config.yaml
d_model: 128
n_kv_head: 4
d_mlp: 512
norm: "layernorm"
bias: "all"
warmup_steps: 200
dataset: "wikipedia_en"
Each number is 500 + 40 x the weight over its row's rms, rounded and kept within 0 to 999. Layers, rows and columns count from 0. Numbers have three digits each. The size before them is the row's rms in percent of the matrix's.

# layer 2 attention query, 128x128, rms 0.198, rows 0-127, columns 64-127
093:476521544519526501543456550509495523486565519485478495459489519443599523508487476520487542489457535600467489539548461505471475475502525504494514410536496494578475536585472486554540481516594464
084:510527517450508500509440405551498506429529532460450496416547532542524618550520518468442549513490568517531524463496519464458541482547532557513576471540463517475517546505560458607514457429510511
092:486471556538501601452497483475511544476537497494457536463504515522575538540437515575555493499516529504437510437468504492463445475450527495435550499497534505511535565526510479518514498485569448
092:494497474480435447498456545412533509498466527429510509474501570466610513485517458490501535505444564546510507512460479456566426544518485504510478519543512514498510517525551517518559472515459542
067:493404483576532452516460542500538538503517543545592525535434535561492529434472445500488491536506481532504496542601510453474474525539507476501468515501569548515564545508519554471513478546520464
071:513477475526461500541477483527483509522512506542459509524535573486586512463483443414424537533493503590553531513503512474523473524457457492520493447558527535570543435522540532517557556507482503
096:467505469549518514483503470499502506486571510611501584519469539530457549459573502485549502530501477511446563542619457461513493517518544376490522577572516509517531429494528524534469475438562521
074:513573508434513571501528469519503510435425498474507482462516447434482519475558589519470515538544503479518457436473498529454515483534538578491477481518440505506427505480524487500537501487512472
082:564537495533530490549522511510473551520472581416518511447433449466476540506479536438485471541488474483475449433420496506489444441419466499493501518497561464512465552485535464550491495492503462
103:449593492420524510465501489485486533472492515499519478443508457520528521387507465548418470492501452480506487609456474460524594466554498491512526522521523500495474532470528526500502519451495593
101:467602468520514462514495525496542488569507424528550455511479453550473441484466515544446452476483496534478525515522547461598480516526516470527413469497500490465545509510490518549569475482495504
101:462454556501497461455479487521477534512497436493415504556368535512521493513487493552437525445511583464499571511583531538492556518528580512413547568524531515558509463574491437501452482484505502
106:448567515513476454483507491486462497468476513465499514506544529573546443533525459469521593565493576590529478494516512516470458481492470463506513525515509466454518492516536437566473469465516516
095:486477500397440508474483516519506449447438487505466414570510572554495570475571496517465501513556592508547499513485467547451568514431531501464505481489549534552414509441490467435525489541426450
096:509444513448447481441533478522530520473567466458463525443451466475499508483520519462515551553427437481438519567486542489545517526538411406537528549547441497461500537543577539527455502475542472
099:447537513431446544555595518571508499495507501549496439498462532488565477553525542433491420529518470524498474448468499479537511429595464532436491452532478494505479464531466491543578533467496502
105:505513508492500557504533568441512492533478436445542512528500434434500410479469478507539487521493464491465487523482550463592455458488498432474454460458503476508494427478466533412466546556473497
090:539511532526493503569434572528511484510517514410556453418503574493593513508512487502511488531494572500459453535503534469529436480518550513547488445480527493500455554540516469551521522585587507
100:503437512549509541479490505518499543518484501528485548527484491425460487465449567513574545517488433475435481481531504533443501477502489496571541476562496489523535507534489503572499471471577443
098:409459454467573577526508534452527450478496417517487517528534549518527507507525469545497455537489460565506484432503542467506478508492469523419464561525483488540511467526528507523599523483477594
090:522538545530555552499461498452496468462485524486526524509553536583560550522496459528465470564473543579555484473499527483414470437515545546521537398468463469515531523499577437527541438521519511
083:427571475509525527504503506449545523473473482560492507464518541555606468529508449548511462557494537541498493482507468450453487432535567491505516466542502542399520570484585484521512493454566489
093:568539556500539542539471497538521477486483488421529427415455539484508497507471491501457543484427533493562474482464492545529476481478485505530505441518569402516507593497490489536551510465534535
085:502496450444485534457531455475476519554476485470433506509490431471409416536460554477477533425499480470511515466383498599513546479518426586519483465494476492468492506492492538461527528497456507
092:509498518556427396475538382448549510475472524466499535599493479577468478537533515483534510564549443468489486420486516454493525528514515499490559522532500492510505473542521519480528526523434515
098:461460491455472585482501521460478544530612537613503498523492481515477479487497473486482461571486474514480482529481465516524510507514530489504499516561531471511526515501536540452363490513508464
091:500514569589501585514494575473450481531448433492519547433544515483563511495432465491467456431586527499481482481513514500457487474478500549471428423512481417524505469461469516572541535489453452
098:474569505542438529534531494482535462486454448486568572476512525503574489460532460505500480518487499446492436505564516515459474595489488552440541476513436433463486480497417562519535523491522551
098:558502471445476551418545497493514528421515502494485484444469468470465557489481594511516469462487429487524488498462518557527510486439499468515480549561462542500445447466496500548484489468535473
100:504469484528501484548535509507477482545549601570476460474531547506441470509521522509581502538493594453498499525484534467533527478523554501520438442461483506443475523471491472369501502521504475
100:462519501513483436481507444468497459529470472530518431526463535591520503472480545517514408507484543443508552534513507509490525525478586477478471532439540551496546496479536595458490527433484475
092:513558508514572485451480543504478586554450520438520621460546572539470482501425498479418569485509520505536511480456527553445500499465526523556546507536539502477472502472480486558474515446522462
089:537522536521549449475501506451491484474492458404532474633484519436419442483519455497595543461477450552559527532526522471470450573482434393468513495493469525494556458513467528487494498539463496
104:476513479432516550514477471476467493456463500514501499449498558503534562510476475454457486471524491501485452427421542541514482465443532557557557504470434552477427612533506515534498471473551482
084:527432433441528502565462511495491606524477457511467444493456448525455455447417512514477500487568546476556557476491454547526443473487553459440530544531492485511513561563501489560488474515491460
104:509502477610599522543505436547491581531567445476529475471504467474407472488495512436475510545500519453446458577569464501518468509470550432501518546459496485425531480568476494574424499512507521
103:405515417556512490487491551413489506526513525601507479537518480482536557508565476463435445559493519532531449525505469520509545551487571513413442543465433539504480530510472494439525453487461431
108:464527443601541457457488538469570540522473536529522528517525488505378494477488495516427462487582541506549487526556394527454547500484587434447463523503556508480533502462502522516449500393490417
109:491493429596571497511554582492567463524431510521476564492505530514441486515523461421463484520579498573477496548565457450516591533563513458483431535476522501529546486538493538548444486482553493
097:506520528474447570468521477536554519455482451455515474536543512593597493503485519509504501453461507559485429444519457445491509486532505617514534545504477499454494499446488463436511465543471530
125:468524532482468459552438519489457486487482493492489469515514427535494520446489517512521477457538568512533565454408495525520483418457498553517519504507488443479480598446459454413509482486501522
084:467520440511508483448499579447547542484532518573460467541487500458545576468518466522531539512488462478507505563516502415429499489485496488446520617505453544445575487451457555534557433447472518
095:496489489486408464562537465481455475446551537483472552518520495601477489428504476552431418507565525535472554514501508536467510478514528492425492499529550520529503550478554472499447528560497421
105:464517438526523484527550519442476524496553551540541467496477476526598578491506469485453544576477474486425491543504471501457500488515522509492527573467537433473509500451516471501437494520445476
105:531463379511535431502542475505531577526512525515488493464525468502528516489524473471488524517509483515517487513540543542510459579477563441486491538521466506481506466570543501539620448441506479
100:531488518579426490517421561537497510520526525499466533494492471495469504425420504496513472505523543520478453482464541529417476534502497446468511528524528489488434540490462472417417577523499451
114:483526510512474527447429497447452509496484471560468473520469473535543494499439529546494428502500531497546471421441516542473460453486531523483452504544484581489446574446511516475509466531481484
114:493551473537520493480455467532484498455512551509467457506580534490546501539521437521532536492479525550480509474505493503443508534467430541537507524493519506477466531484500490435512455523518481
104:465504474544545529497536630533514534506527538507511529477504448476419495485557551492499462524510549512498493465577437500507618490531561468457488501519514464540546417452460528521529521508502478
095:515448490433441455510491460536511480488470496487470441475446557509495483440442494543519511544477567481490554467392496516495384457485487481509559494473555538544521529485580495517452487533510462
122:474464476551572502471557491540547558566545500533480557467513510451440495530511477501461498570530505517498508590589447491509527535503545397466447559519513498508572407476478506522465517485476501
115:508459452554389492503520558593502527550456508498454551499475547518511491476476504502525584524484513489414536491543430430476512551574470471440474527508535523585523510428518495490483499544530469
106:485588414465474524471465533429542498408487547524515464532543513503494488489498515519472455388577457474470409464434526502454528463592507471503548483486391503489571570466458451514522430464486477
099:486502490508480532525530505518479457493482509549453469535558576526549484506480497483553516419590436549506482505523467451515526439563439541523477513505489538517500531527478518500538547511462493
096:529477542487456497500452502495478468500446470533493527501543549532561537435441492553550482439508488518506503478534505490524526458508465546538479492513543523471534541464467469454550529502499521
096:446551539518488553541513475489488461493554530492524525482486428431453465530544527484462473529489566439498486447505516567435489513446537455446515464460469503470448443554514509540457458526438499
105:469544500473495509484556499460493388521532551509517518453579535454391474545480526488449424509525559496503538493495468475456503560443560444569469482444518467495498493506425532526533540526525473
101:530545527439409466509446496466516446520487482454510482490459555542477476502465535531553576484456532385467464439466517498484442510502477521579572442531518505507470532492430511467477522546514547
099:451513460486516532515516582464471534496451525582480499499453470511596557438522464501577459522516464565491523540467509513436433509495487485472442577521497479461523559523510540448510443464521553
106:525486542516535488505524574453525488482493428479576575495489533468491516544452575527459458503560537523438449440497393503535529478542544510518497473483494499509446538475535493515371548534590490
119:440468508458542520489567504588538501588489571485512459497532553493457437480520500517559585590500483479498490489523462474528441537512518540461546453466492556572458445488486470565454523475465526
093:475446494538419588477450503544466522525480486489490488524542517559452460592516527580461553440455507472545466453484492497553482546506505592513525421498483517538458538451521435514537468464509506
098:490534543507484507511514503578556432532539527438458603449477536480425457527470509500468469495586523508519511546440492511515542483481570466489553518545494535526505414517464518560430542593480499
102:522491455502536466429515564490465475497565579500484555432441424455364496537472530512593439467507512487485467461482531534471513499494530445510480515552494502476499436435521494507379538468534475
112:498477462515505536463504526514559507503493551566521453468507490431549507478542489597519536439491504462462547482453508498475565469511448549499472591517546493535513577455407533499498555479490510
099:513488411490520446511496521524505466515493592611511505476519504469551540473530497568500495482483495508487557503496494501471586471484461486491459523548515513513519557423440538505533530459508540
091:446453455534476496432464545413513534513507556477565509485467513458552531470522441548477445448517489465460502483528517480530567461525486551477477592431566547528500521538458479471593513486438495
107:501523575472478537503534429485501485436497481484453474517553501548480489512454539465478483539557504442520460506465501567525479472530570549549585433466395494495470421495503456518424470530539490
080:474485538548452506415494586444544510482517536394530531483488507572488532478505513523510446442546558451522496527517489454546587481584534511479506498436506487503532509523485469500553529514516491
106:498466481499538427479478517504537519520546486524498457545482481411492524443529463506475456550404456590454579496554467533516541486476512417501470511534503551546551512527534568474526444457472501
100:487530494495506586595501485481434542520512546469521462502503512556526508512487464541475534492523552448505465585463518510548548494458469473470479477545488503537471465569506506518524525621506533
091:481491550508527534461537511514488470453452550496501494489537498493523541542457537499451579490528520482578458514512498483535494488519592483546573469438431452478460504533492477456544508492474481
110:550463555474462457482564501561506488415553491435543487467524505493504461517490519406482423490604478471518445556458474499555506459508501531567476451474517530447428508469429484518490518516509483
091:553489456501482456528484483495525505494541495497497501548415479509538525480556478424511537488498432521516539505515424496571479481514520512464352505484562501510479581483523561413509506468467433
106:499510443489449496496493479499508510515552419593560518488457501554543566470528458487489478558506471525505453510507526466447541534572491430515487524507590526444527544447500502522460458523456565
106:475535548512513460471477455483549482430491532489568507527520496517629529513576509505487450457501490541517493564522522437517579534456461479454490425450513527490539544474483488504472479527504479
093:480500529545528421420496563551542461510558499532549534520455476545449543501414485552403549520482494512473593552518559512486605493505522437484510562476560450482569458541511473494450487469414475
097:548491515455474485475483508472521448457525470486484500501516570493593539504538493497552494470459486501476503495496466486544489436492551466459515480486474585509513554440525483520519548517512496
107:518479472481538439449462566519497493455591518504462508561516477533460514432455449426545502488467526489553514481525504502530570533504471465482470568491541526420580501579491516483515463448468500
095:550466515579510592513528455490473480473492523436527480554528504478488490474474511538520490513521535513528478550469510557475481570378468530508526477573429440470500443548504445469451491515510485
083:492458487513452599502448486458455621523455478520503508517488514516506490464512545514453417454566521569499520509488525473539446403534556497443496526471528469506466471497492467443435513450548504
084:517523458472513505436474501455569493470497581535536495491544520475530506507484529480456447460514461478514501481518508496523466471484568498508442458495464512497437547478532489489477534464494477
098:523501560436443559526498464450463592513441413458445490549475450542491508453496541458502472505553504483550446482477505507551425464524514580528563481456456528521481405507477440499530503515473546
090:519490543462520531492523453542517504506468505435489461456504448429498428507506554485488528530471506460512490496419481575509420452505510484530510447513487490478441492539494482546501506524591467
085:521505539496412524488507519465496471494558467438490484493511507540495442565486505491539436503508511479550440464526482526476512529448536490535577436431435534470467365492561493473418455578474478
078:478463513592527483480487534476597571462577516427482537513547519545445512433514452539510421473555457485405494554526449457536555509507531454546510535537509472506546554470451481502483471489494471
098:504520483491495461452544514489543541536569567474530492515495496542495539509492468496499492532469523564554512504591529476474543541456511447468524451560535482468530455555573513498472496496440516
087:574602482457533518527465476467530490526484500475497423490466468479491483524498541469492525545488486515465546471483459566469467463516444565570500486587518452544445539513461552476469405536453536
083:510517527526558503532505494518559465459434518460529534539483503493557460599520495484509510424485490488484487461460494632516454428432459510488490451474506558488473457474478446497455521527446518
095:490478566512464534478520470492480505536519462559523408487479493424456455495470515481503424504449535568454525482541361526523514518516509472505433552498505545582480466519516546479522529540536524
115:548526498560510520487524566476527486541543512434467552519476522524447530446566505530514456433444420528469532462555502417531527516502536458526411481455493465510560484421528498405499490428462437
107:477481522502496491562477513486526502534485462479523553532478534494491470496480534530451473539563549584449459494544505530470461529501491488446607500539454526511529576555523551407528531529518545
103:493527488516494547519484568412503477513555442487500467492513523457473499387494483529549465538481467499493509517511540483555470485482573470428451551442487539461531474435512565594536465493491582
107:482492501576513499537511465523457456438498492528532530508469502564550518559476471491495467463438559562524494533503542489484484594499483550482482496534443477439558525505465487502495485553537446
103:486495564536520489472531439472537474490459500476492463524493475504492450592531516487535500539555550462495495402502459547519487472510506514462560435484582497449512527532531480523499441513534481
097:384525524503523488492495501547499476548437495466507407585539512496510498493441490436467571546499527463443570523517525545418478514510532512546498489530537525488450440519487501537440480483469508
104:512494542523484459516513523456452509456507450499581441601490548524537499517495421440434469529496545531508486460411546550544429495471508574504520454468445457469498564552524501480484461464494430
099:517494489510560575433502505540498500567498530484455542404540508423466538543534495499494468520514475481469498533545435489463590532551499454520482587456503464549510448499455478544518531484545528
085:557473529443468419466469480472524443510542475493551489464495505510541582502481536528560512476511513480607456474483556519496448515544469580551496505501525525555569503441485467522499506480495529
095:545494478551522533465545527527493459505595461521451494424519509438442454494532477437518527473460549545432523492545429504483549539537505442452473581497536485477520429551492559479475462544581517
100:546500469479469479498494491490497511484438490507445467497509490492498517566491546538500457577509485511534491435444473500498453461472488546457443537475470463534431471515515410492531556521524515
124:483464489475511515518456482546534485489515513533461508523522485450524508518454506500463472546524461497514479528494535499551487470457502429536457581489517585598450446489473530550558457470470468
104:539482492500525468499531521499503450494496488481565449606484423511512560574483507518525537404581517499480510403495498497508453505563500506494517579514498540465451526563491513474497514424504520
103:492577474519505567475523536471505505537511549529460569393463499451416499554515544461497511466486541489488454484433496561478549446472535477425439469495479495485471436564501501469414499510478550
097:476433504471496525474537498485552519513446524530492478519532501562481476444572494480449514555520462502519485617526488444510506569616489437469546596536545491440530482501502521517501455518514472
109:539454505461532463490473513542487482486499545516476464568485532411434453480539509512476439485501523536540537467458545513547496509432516467404461503524500517518485400548539591571501516488492481
108:505529495471493556470574557472490504509507509501448512482495515511441562477460565509519558551585499464563431485403546487472494510499450592494452469539455526527426512507476456565511505464455487
115:430492511498521547481460445525539529482490551560526496516483454425481475442552436598498472551460453419519531512521513487543447510487464397468549473548530476553547475495545538599511491533486519
113:500541459472458560554466442471480490538425484556535467449516483515560503590526531483517498463507538561536490439432530448519503490518483585591470465532505504482491571431496492484509493446517518
111:482480535480487563522487452506546525520430492476503457509521429501561515508475513463491497478412474480508456464492404519514519544523510488538512454502543474492493575430469436503483439485581525
106:557561456530441531500517424477480488571481532540493566476609440434512546547495536572507528499534506522460516466476499424449529501418479548530505508510473469488454483436485502506468499512506412
111:558484484413472514502602488480495498555496431494482447560527503534416552495519566559593495472491470470550470478591590484489521539528497507554478416494490475514518502464546474549543578495543542
117:507440543551494445503489495467524492456515463474569465543451516471433422483494453490535502506491455544491441466511373464537436529552503550469532509454497495457462469481516516466416494523462471
099:467507536573424447524468474496492429414500477510579474462543499506594573500494455529464501483480564515541547450398654534489533468480456569488472451477498538497469543494570503505469515522472465
105:463529560500481446479484511464514556491480493468538432534491506561529420510465530534507514574510489493498445446440521536500388532461452568530570401510462430484489529501541527484519464472507468
093:537499435505546473477481524578511535455439489517445509453488563475504472464446491539512489487412490509518522491531483465462506496478447515508429567534525510558461484450525530578514513523520497
110:565489466491388513524453500512518483484542467537467547486416508528425523495434531446524569542484472488444415456504499445552506531484587490480463506533538471472490511463556553421470549503545435
105:550498569496457443556485461487500502457456462437510454557495504604588526476461512536511487518552492582519475444448510511523462498476467627497553465519460496499534577492451477527501475567431474
099:529495482538461473527531518475514509459575558532521501475464450504453445521397510497493520491429511464488438475482513567508566566412542474488476458493470450529522451575519577461553454477462501
094:475470438503546456511439496444541537505513493453505478584447456474511537431526425486468502490461474498470513610634481482493550507551517407460474465490520504551514473524525549520487516497511511
106:473457575560429498547477516433546444483450549504550474518523505518545537556480482577482550464525550561523512500501496475563529428440499493496522514426455522457469578561489551418517498503426453
110:487521456411579488518541476521527543515470554486492583529514433402515515493481456524402521556535523502473468517570446460544494441470512460500481505403442553546480465501466535478532552470500487
115:465466465536448493521412421448477524549432520470483470503572540524523541553485513553536524519485498447481542480460438493507500503521432557516477466502540380450475568457490462451538457519567522
113:474536480482453579516485494492513479450542448504559459455492454482473583502425531493553614494581548422500486479443542514488495519466477489492507496545475494445470545570519457582452555514512534
107:444457476500513509529526529540420530461511541489557527540469488448471520526525455538536499558562433456491544492487541503498442464546515474493471440538515547555430482506463542520490519507427469
100:574509485472556495525519490484450478445521504487442493565527558495488530479541542557483555464522509541505437471524534530406535558515491564540508500486441480552494442531561526527561448543507501
105:464529623576466474519453436530505562428472572480460507543555487519483495491548489504518476470540517536512546454459507479406526526503467484533496498516529486491446470473517531526459479513520452
102:530528545514457540464464527519471479524507522487544498423523498430505493519463560417542521453492562482488531500417443559517481532400591509473476523486514481442513539484382442486421500444557446